config.toml
num_hidden_layers = 16
hidden_size = 256
num_attention_heads = 4
num_key_value_heads = 4
head_dim = 64
intermediate_size = 1536
vocab_size = 1117
hidden_act = "tanh_gelu"
norm = "layernorm"
norm_place = "pre"
norm_eps = 1e-06
positions = "rope"
rope_theta = 14600.0
rope_fraction = 0.75
qk_norm = false
attn_scale = 0.125
bias = "none"
tie_word_embeddings = false
parallel_block = true
init = "normal"
init_std_qkv = 0.0312
init_std_o = 0.00554
init_std_up = 0.0312
init_std_down = 0.00554
optimizer = "muon_variant"
learning_rate = 0.00799
lr_mult_o = 3.0
lr_mult_up = 1.33
beta1 = 0.95
lr_head = 0.0116
max_grad_norm = 1.0
warmup_steps = 200
schedule = "cos"
final_lr_fraction = 0.0
batch_tokens = [131072, 262144, 524288]
max_seq_len = 512
doc_mask = true
train_tokens = 1360000000
max_steps = 4468
dataset = "wikipedia_en"
Each number is 500 + 50 x the weight over its row's rms, rounded and kept within 0 to 999. Layers, rows and columns count from 0. Numbers have three digits each. The size before them is the row's rms in percent of the matrix's.

# up: layer 11 MLP up, 1536x256, rms 0.227, rows 1449-1495, columns 0-63
# down: layer 11 MLP down (transposed), 1536x256, rms 0.08, rows 1449-1494, columns 0-63
up1449 093:519532495566516480579559535450593541557503526458451497429544504503517609473451483552578500501527470469535545507557518530478523545426485459493444579507556491499553486457451498488515445527569496
down1449 094:426485551530516463551439528433546459482540557623526545456433419545534455517543474487411444479438431448557549510473467520493523510484604466539545509480479508507450528359483529499503471491539448
up1450 108:430467581422474480475516543521535498525522607538382500465516485517538495455501532498498543447519525421481407555492432443490468417437491491562510474556525498469433453533532501457491547515448494
down1450 104:527557445536505503503398510427425548471493514480605438558495541396509546519448511511547502558463505592512501393330541543513469539462425506508509586449537509496535542509552425513568596473572442
up1451 099:467408510447463425419457460491508539482521553383524465458520485549570459425474452498424503600566478532431522481566431440599542553393522528499542566510603557409404612512448477414544551472445463
down1451 099:551551503465523540545450451515477539502564517474501476513472541552486476528544473440515519605444485459507615466527462535539472439579469460505517415511454503561591564466470395445475521483504395
up1452 102:527513495605512496510432497520499517541503514508475503402547452393538523446425440536529530572490553429486475519518560483374455512457518497489541509428456490501527441421411519547490432547437610
down1452 107:493469515511410489555478547502542401559554468550490450586515522483555394494538471462504561431503406547498467391419539498475498498511486456397540549470562530396517517472511491509522552529520526
up1453 104:455479515459502570460452524470531527564450521492525507437518536479574468500449355558490484530518492454405509464503442507430554506480566529518497408584521488487502576425542466423510446411557534
down1453 100:596536594526583452419499426516495508544483428403445518516525473478540453548549488445545427447521522431554480473583543460447430503494495512448557552510480474495516502558420559471517453455446507
up1454 110:472528574488502462469494509431543399509485488541477547447526472624436414539538549493437505569426475541392467449532484591464444421475491539391491503567557504525402582525553517540498549494491458
down1454 108:534561439518528462584571430494428533506649502490463500527471457499453499488532543520511536479482493505474516530532520509611514518479433510462415482467424575499534446499595437535503428529512549
up1455 094:434547478532478483585440415517577565513480486494560462389513557540549537467444508475519515545469469499446429498445523488584530435542411459441487481551488417493476496416487434381468493594533469
down1455 094:582485504470491437561577501509532549449453396497461528468591468454372429407491543451458584498478426473522523519523459444467428476439488481472545565527539484493494480483495465581522533469473478
up1456 088:454500486559527537489518524463463435581516609583522681517419584484495460413446472562472549478462424471533493554533461484558430470482504435513491493458461486452572506514469551545509525469513517
down1456 082:445526509480474618514447502609438538555546481538501472453571573478504495432586484474492526576531521497464519525582493522395596506575491446479533409542594460501420554475467513534470603532534555
up1457 098:531459421403419489468533540458516511556487478451522512524482466545426508446521519541565489465425442537381422541547409431578385518454562533455539529458446495569416493452542443559539477485557483
down1457 097:458509470585498491474554518447490512501453460558504456672452499459505453534530423565435473520477459377484465547490449579541526458534607415469473518532454441504528563473529487489481450509376449
up1458 086:557502518356537582482513496426503500501503504497525448599506535527487521487478556498653509470593492544514550426541435535528483509408551521467508433565512583535573543415569463535552580446492437
down1458 091:463539511458442480435436418546511481508525542438495494377540415485543521477567440425439477590510399457531548507521496541505474492558519567508407486524445409495461446462462550509568436525561533
up1459 091:518567538520499515493515490559472501478535524534494582465502453485515602533486500517521535551514447495486483587461419469549450444451475572546372574580499523526444426489531576422454432523511549
down1459 093:516478542452598557399603460558517496481507510544443472520441346502424516520534610470517551525478498481424562489472465499462503564499442412502635529529432434524467550492465389483473560433572453
up1460 092:539493567516539438523401522425560505555485514578527471585470424558501451410398499458440484525495445498512508401520487492501610490511412508507493597526623441560479548478450493522543479496470544
down1460 091:506578421458448458406539500495510516472566491538514542468521482473506509565471518516471591438429519524474458603581472407534497500515582484511464517473434544490557475483512443488459552483492466
up1461 101:454526450457450499503409482463544509476523452471579512461436569555428500473492521555536537448514480569455464544499551551476530518557544540478529342414528567529454542548506474482526426469506482
down1461 098:481467547509543462521440526520490556485465484486518473523543468483434467479442465435520501592435583534654478578599454506544499477514489548558510536410593519475507534497552466495491491439426490
up1462 097:561508572604499500494520464484489485472485397467453447451410505510514457465529464460599458561492484521425512472473483457546538547636482456501528482519565405538392549566492467424484548483499505
down1462 097:441469471409519549470467554541576548500501509466478410635508473477553477484510393524621487587557458550506405475557466515535436493419543476504532556510481516560530463485442512433496488442458500
up1463 094:455446467459471519562435477488471442553538484435519687559515406558520499623559499541555548557459459470498415516597486447530523528532536447526527487472512398433458485441486490535524427437565490
down1463 091:445536479465498537467583514529511511547518511460560360447530519437466536480520546521413547545442511536507561476439496490539479492532437519484570548535563586450475541420502459512506520588503430
up1464 108:515452566461517519521519531440472405516426599500506533462481565531506542524485513525537532543482480511476445458419496513482521495507620594499532494527608469538557552584517511490518480506486569
down1464 110:493503479396561513520477419503518535387528454443570515552576504417565489505415531477530488432555606478483534478442477395566508480460507457435401556345483436524488468508569518427615533537596576
up1465 106:538464492453445485404465462456537454451473411478447443492491540440577539566469380520564503476432415512498457618503546503507517450627472523474494477527487491507641577543542505445390426464467478
down1465 110:528512494468520501417551554483610489505585570466588504551499441457490630465557470473519586431572501520545489583418505490464437568418560421497478476460498510481506526522478478432419497416463563
up1466 101:496441492538548487483501519458554465528490533534556466567439546492492437463570504453463465552550525506541567386487494459556497515483553505427500517545529475554472435495499549433467546448555434
down1466 106:626403468542572530472575563576516447450472432441508513476440445482539409584553470574516502572504508456524532469540548478547481496433508481631468481612516391487420507549402498406567443497495542
up1467 091:445565489578487489381488481532517498472462522518492530472409507502463581453427480515540582530553479404531403469510452453511504481544473498511531559515561509524499535476645486496482530507456501
down1467 091:501471425525460475554553455574531462456536420507420492575462469418490513447515477457552582552398500512582478523465523450451585488517518468454494465430477503402419506459504593519507623539540451
up1468 099:462480453515651480470562626546478453467579489511562516544411580526494467507525450443573509489539492565517476520471506524583422526532456457435499452503522431545497453476429477555567474531549404
down1468 110:608486575581413491495466533430493546562546543418524449487542475560369494427442522494606470459552508446514467467527576498436445426479559517523462514448503555439613538498530505455474570452537571
up1469 110:526495436398498516526579511470459519564520507478474412468449511537468468497427450529545436512501477501505532547543576542532546343514473427515514534409520502515501451523572432518535375444522503
down1469 107:527465596496533559521483507512532457516510515458539521548458549487507499462465509475460520456497577560478522509375526448545448557500520489540454633396522556510512506489529454568479517505471456
up1470 101:476440502449521404537531496421445455578424553475409522548471567442565532576622486403531524513544435425438519614477543501514438518479465507536454522404540484554470482541623558573520474476533481
down1470 104:536536441468406531382483442541493527422502477571432475485516521518567440468473486513491466492458480502432460453501459526527508446576498493498522396558483461463526464442608510487589515580545525
up1471 108:512449562495531515496546596537475443558571471510474485473540484453567477452502441470483521505497511434552537499524539482491497499446457476467459542515520486488504479598545472488501426577505526
down1471 104:479571478450494432495381420443504623494457487616513531430400452501445446536554546481552511534524532485483563522458513542528542511582468548598528439475563453515541546461505485495541458452529524
up1472 101:538437509448570486409487507468538530465577496520485552509525477448451608476469558512525438516540423599430484468462549525540517591554445571482525503527576556441473537462455466512457551441539596
down1472 102:426487531435524429584543530550509405518519474509499484447423553525540473551523564489411542592547620381526476567502553463550519504532401405534530506491496453541474452505515541456496534405547511
up1473 101:456537549493534523468413515458544532455483495468525516513379544569454489534490486442614511573470518504551495457462587515576524528518459424518561507582579464450572466404525438470545533427482531
down1473 102:558461485543534603497469420493507507499371412493463561528563632440570591564462592545411408540510544528466506521453534477459519583498463564501499542625473490499443516519487546424525433419466530
up1474 101:486505466497475548492559577483489554516500507479469458482466503507511603546521445502500478556465462433586429472527427496553450526510599598528480450543512528513422625482506514520505522514493397
down1474 098:464505437388448466497567521591440438544474509564472474481487496532428448489539566504473541439482533521538453533468539480520447533409461415535490474488443551488437549490583452407547459620522491
up1475 103:552448579453586473428550546580496507497559504466541567536476395524545391483509596410503446502473506501434465536508543506450482522603490549558511464529527368483492446465515414470486533561406470
down1475 101:442515556512486507420351508415495566526548512583411526493532545559573490555426511537469510501539480543391433447490462449522483479407568507521462486513490573444578487441530540536531541556442480
up1476 098:494488570447518499518430461475629462462570396480574540435540449517367472496524477486551494518493540483555400431577523477534509454480462504518550411519614525451495495455443513525585501522487406
down1476 095:499507489486520473476558432492468553569489546473521516465542520580519455430533463511434549540536487490506533523438506539445508428536507588529509469535391506420547558500545509492516527547517508
up1477 097:496539516502557521491539571520574488536517484463522500476538438518482441508499437617478468410487559547419518389544431575432543490506610469628553553464504445473566562525482549525610546495576407
down1477 095:484458548514571427516516409535492448462600455484476448573450501479560512540527455497524499417570555534506536565525520571545611497487445420432497520388458444485488364522524530591506453548585553
up1478 104:533562528526476484501449470474550475519544516441447529462531465384501496472585492553463531467480558475476399481414483425534549530474472525516489437542526462557548565490522403445444374579472497
down1478 097:444512616493531514514601473532476515476508488473495440522520531600467498496510566509513503549489593536469530454470537569467356505500538451523517507462406512516427525528551621511494610438543481
up1479 104:481501572457458480481472520532437555588609522493448390522561537526462529492593481539552514443544444463500463415467442584502436500479509464538496482406474423488480518529542491548538507526454441
down1479 107:527495478527544470532502503550612429485548418554530521493530493506472526462448518500513412488476536430541528574527509439581533491509510547545480553556569580499501474495535475557487589503503530
up1480 098:537395506448495534468498475420430423476505454608630463493445436563480563488478501499505458500509560517502432425477541564467557459406502529452513539566535580480502485453607499461598528581450468
down1480 098:534564468390478498490495521512484513574547526465509425428532532528515464512523586515509515600467562471507418432615477424476478493424520409482486477503472568461464492498567517557481478494474482
up1481 101:535633479535512523586515544417555442450558514543556456517511565448438480477539477418491553457427508553525499531495525481430441459579466433496481477482511486580484537495469462494563551503499534
down1481 107:530658531483545460487427489475374459494560473536500513497527592474428428513474503481487508435479484473486459565456519521472486490497476456560495540527484418490521474489426470577531571534496437
up1482 097:540489616422462469440433516628484568571494577419508537561519525551523516477505504362514533566522396587589497476561514437557498417557430557541516454544438474463503588516449582524562493518452462
down1482 095:418437522537454499528491518504448541598501489536550430483642481447531479450549421501619449469427468551521513480467584454594547486513516558388465460463530439458474516520538486460493581509543537
up1483 101:595437487408493598615554491562492495455535554540474562532532543627536403526422545406478413443489501515522550555486523461502422529478452476516548466518414460584525536499592623557501561524563532
down1483 104:542481511491471605564454479432492465505528503550514462502454487449529529496545491450487550425528438552454542566454543511424523424498489456533473497472512531569475438550423485423563519435530455
up1484 097:473475451592475531520414536452516465462523498540581461535571446463527529465469539492470485514554475520471479491496530501519468475472471562541503461526526431447473458537486613476521481615500495
down1484 092:543484437474493459405533433454518428477465485467512506492445451527551460589463539540407555547487483457508495537549525512489468560508426464547437536474526484612601463460552480519511425557503518
up1485 092:476527479512531441417500484492492508512536473537465416454438514626541565445458546472554521516539517456429526480495523544483392491507436520554545439460585501531527540456427589557486508450559557
down1485 099:497582477549458465530550430503581438478454529468486563480447527464518598491503475498515509458557613496494600421558500562419620504584487455446492569520422513539483519446472549565430488459512463
up1486 104:479477545551479488505536447448547519523555459559571554449541479557563497541531657521521553387480477478431520548442411513617401535389482518480496554510595449463550516500490487457565495518470441
down1486 099:527567465488522456490381436514527460507475549586485499519498469534497517532499403476410502500481508527534575460407588542438584429518538452497505562600465477367595496560532647480497553521494547
up1487 105:531557529548530574493508473484507492480510509576417475562462475573542601415501500583437522536511496453445538527487499501535498485473450514551488494459577461457540473530533477457486394604512385
down1487 102:506464510452480521486450557477341566478537575489487505456459450528519471466513497545548448374557566545456410501496485497510516496497563431491480520454526527505537506509546440531478550427500442
up1488 099:467525497518459534467411450494450457513451466593537547453477451478591524503485635467484452421499509498458460430468534486431628562553454484582543524502503487583435405475499533586521441499431541
down1488 106:535526503550489511450576496505561481499533548477430464507418530440424494507533498354440540534450434511502513522536509561579476485356496500466505480515513559512475458479489534470484456392442502
up1489 096:478511486448479422479496540436507465443524549504492487450534481494580608461446502570445487401467504571571466475582515545523397547466569607475448466557512477613469460426510620490478476440539446
down1489 092:454593512516497496457439530526489535542526573529548482444508596510601594460544468542508486518560582536498524466468382454473528512541442602568461490469473585462495420512521423493477482530420439
up1490 105:515600524516394539536415589454478602533503580564488476420514471449427516482395509463507430481504445482468556573519519531562423380402532459523554511595532520518473609558525457565469531418495512
down1490 097:545466416435484497445506478521525426547556488523474551536485548510443501431541554568573465502495457520568422530464486531384519642489455471532425437444509497479472409441517524463468591553550592
up1491 097:641557537480525566503502566484404514376454472489496535473497560471541435472512452447482547525487518466507544450570559509577429522544498498476512473426460432584487481483478548464502424442520551
down1491 094:506461482480451457450490517498457480460554513517559529494468414486402490349475473431560391526543506554472508516540447584495459435459450498546488455577515593387511532507530523531528534454521498
up1492 097:479397521502507530441484475369479452478459466543516619506492507535595550551538452490465571501444557466400517426485422532492463492419452587547480581514529621595510463517545542484560440575480505
down1492 094:484455396475427453519525504538414513575525479521474423475525531522476433450481497549501487560537466488517450484476546543577528502511483425481491545530444540524480488503476377444499546391397540
up1493 093:464495471533510519474516485469519520504497494424496500484474464525473380480517539557575547481414536401473500611547499493489508590498494542426560523574547508504471564525517521509484523472499427
down1493 103:581501574482547480419518509432498476432470515580445428519514435547570499496531534551444460502592583454447549486600480394447489482500544416507433535467512569502510496445467521486562476542433517
up1494 098:478497493430540549409523615596477457566453495491456538487405494537500533588446501546502570549393490544473583515476525504521553504472486501488506488491443449453498482499442520574445507597488514
down1494 099:558569436545486492499589464482496497446470517379566491540501483471490470459496569410406456488478463478412435444518522515449491531513480447576472540495523510575500444455485510512545519509359545
up1495 105:537517491427448526442414496538491536518427459540409521462552491509522479515516440619517472416550517524477591482529427537487558470575465498436515471536510561443505497447540419553367515501606484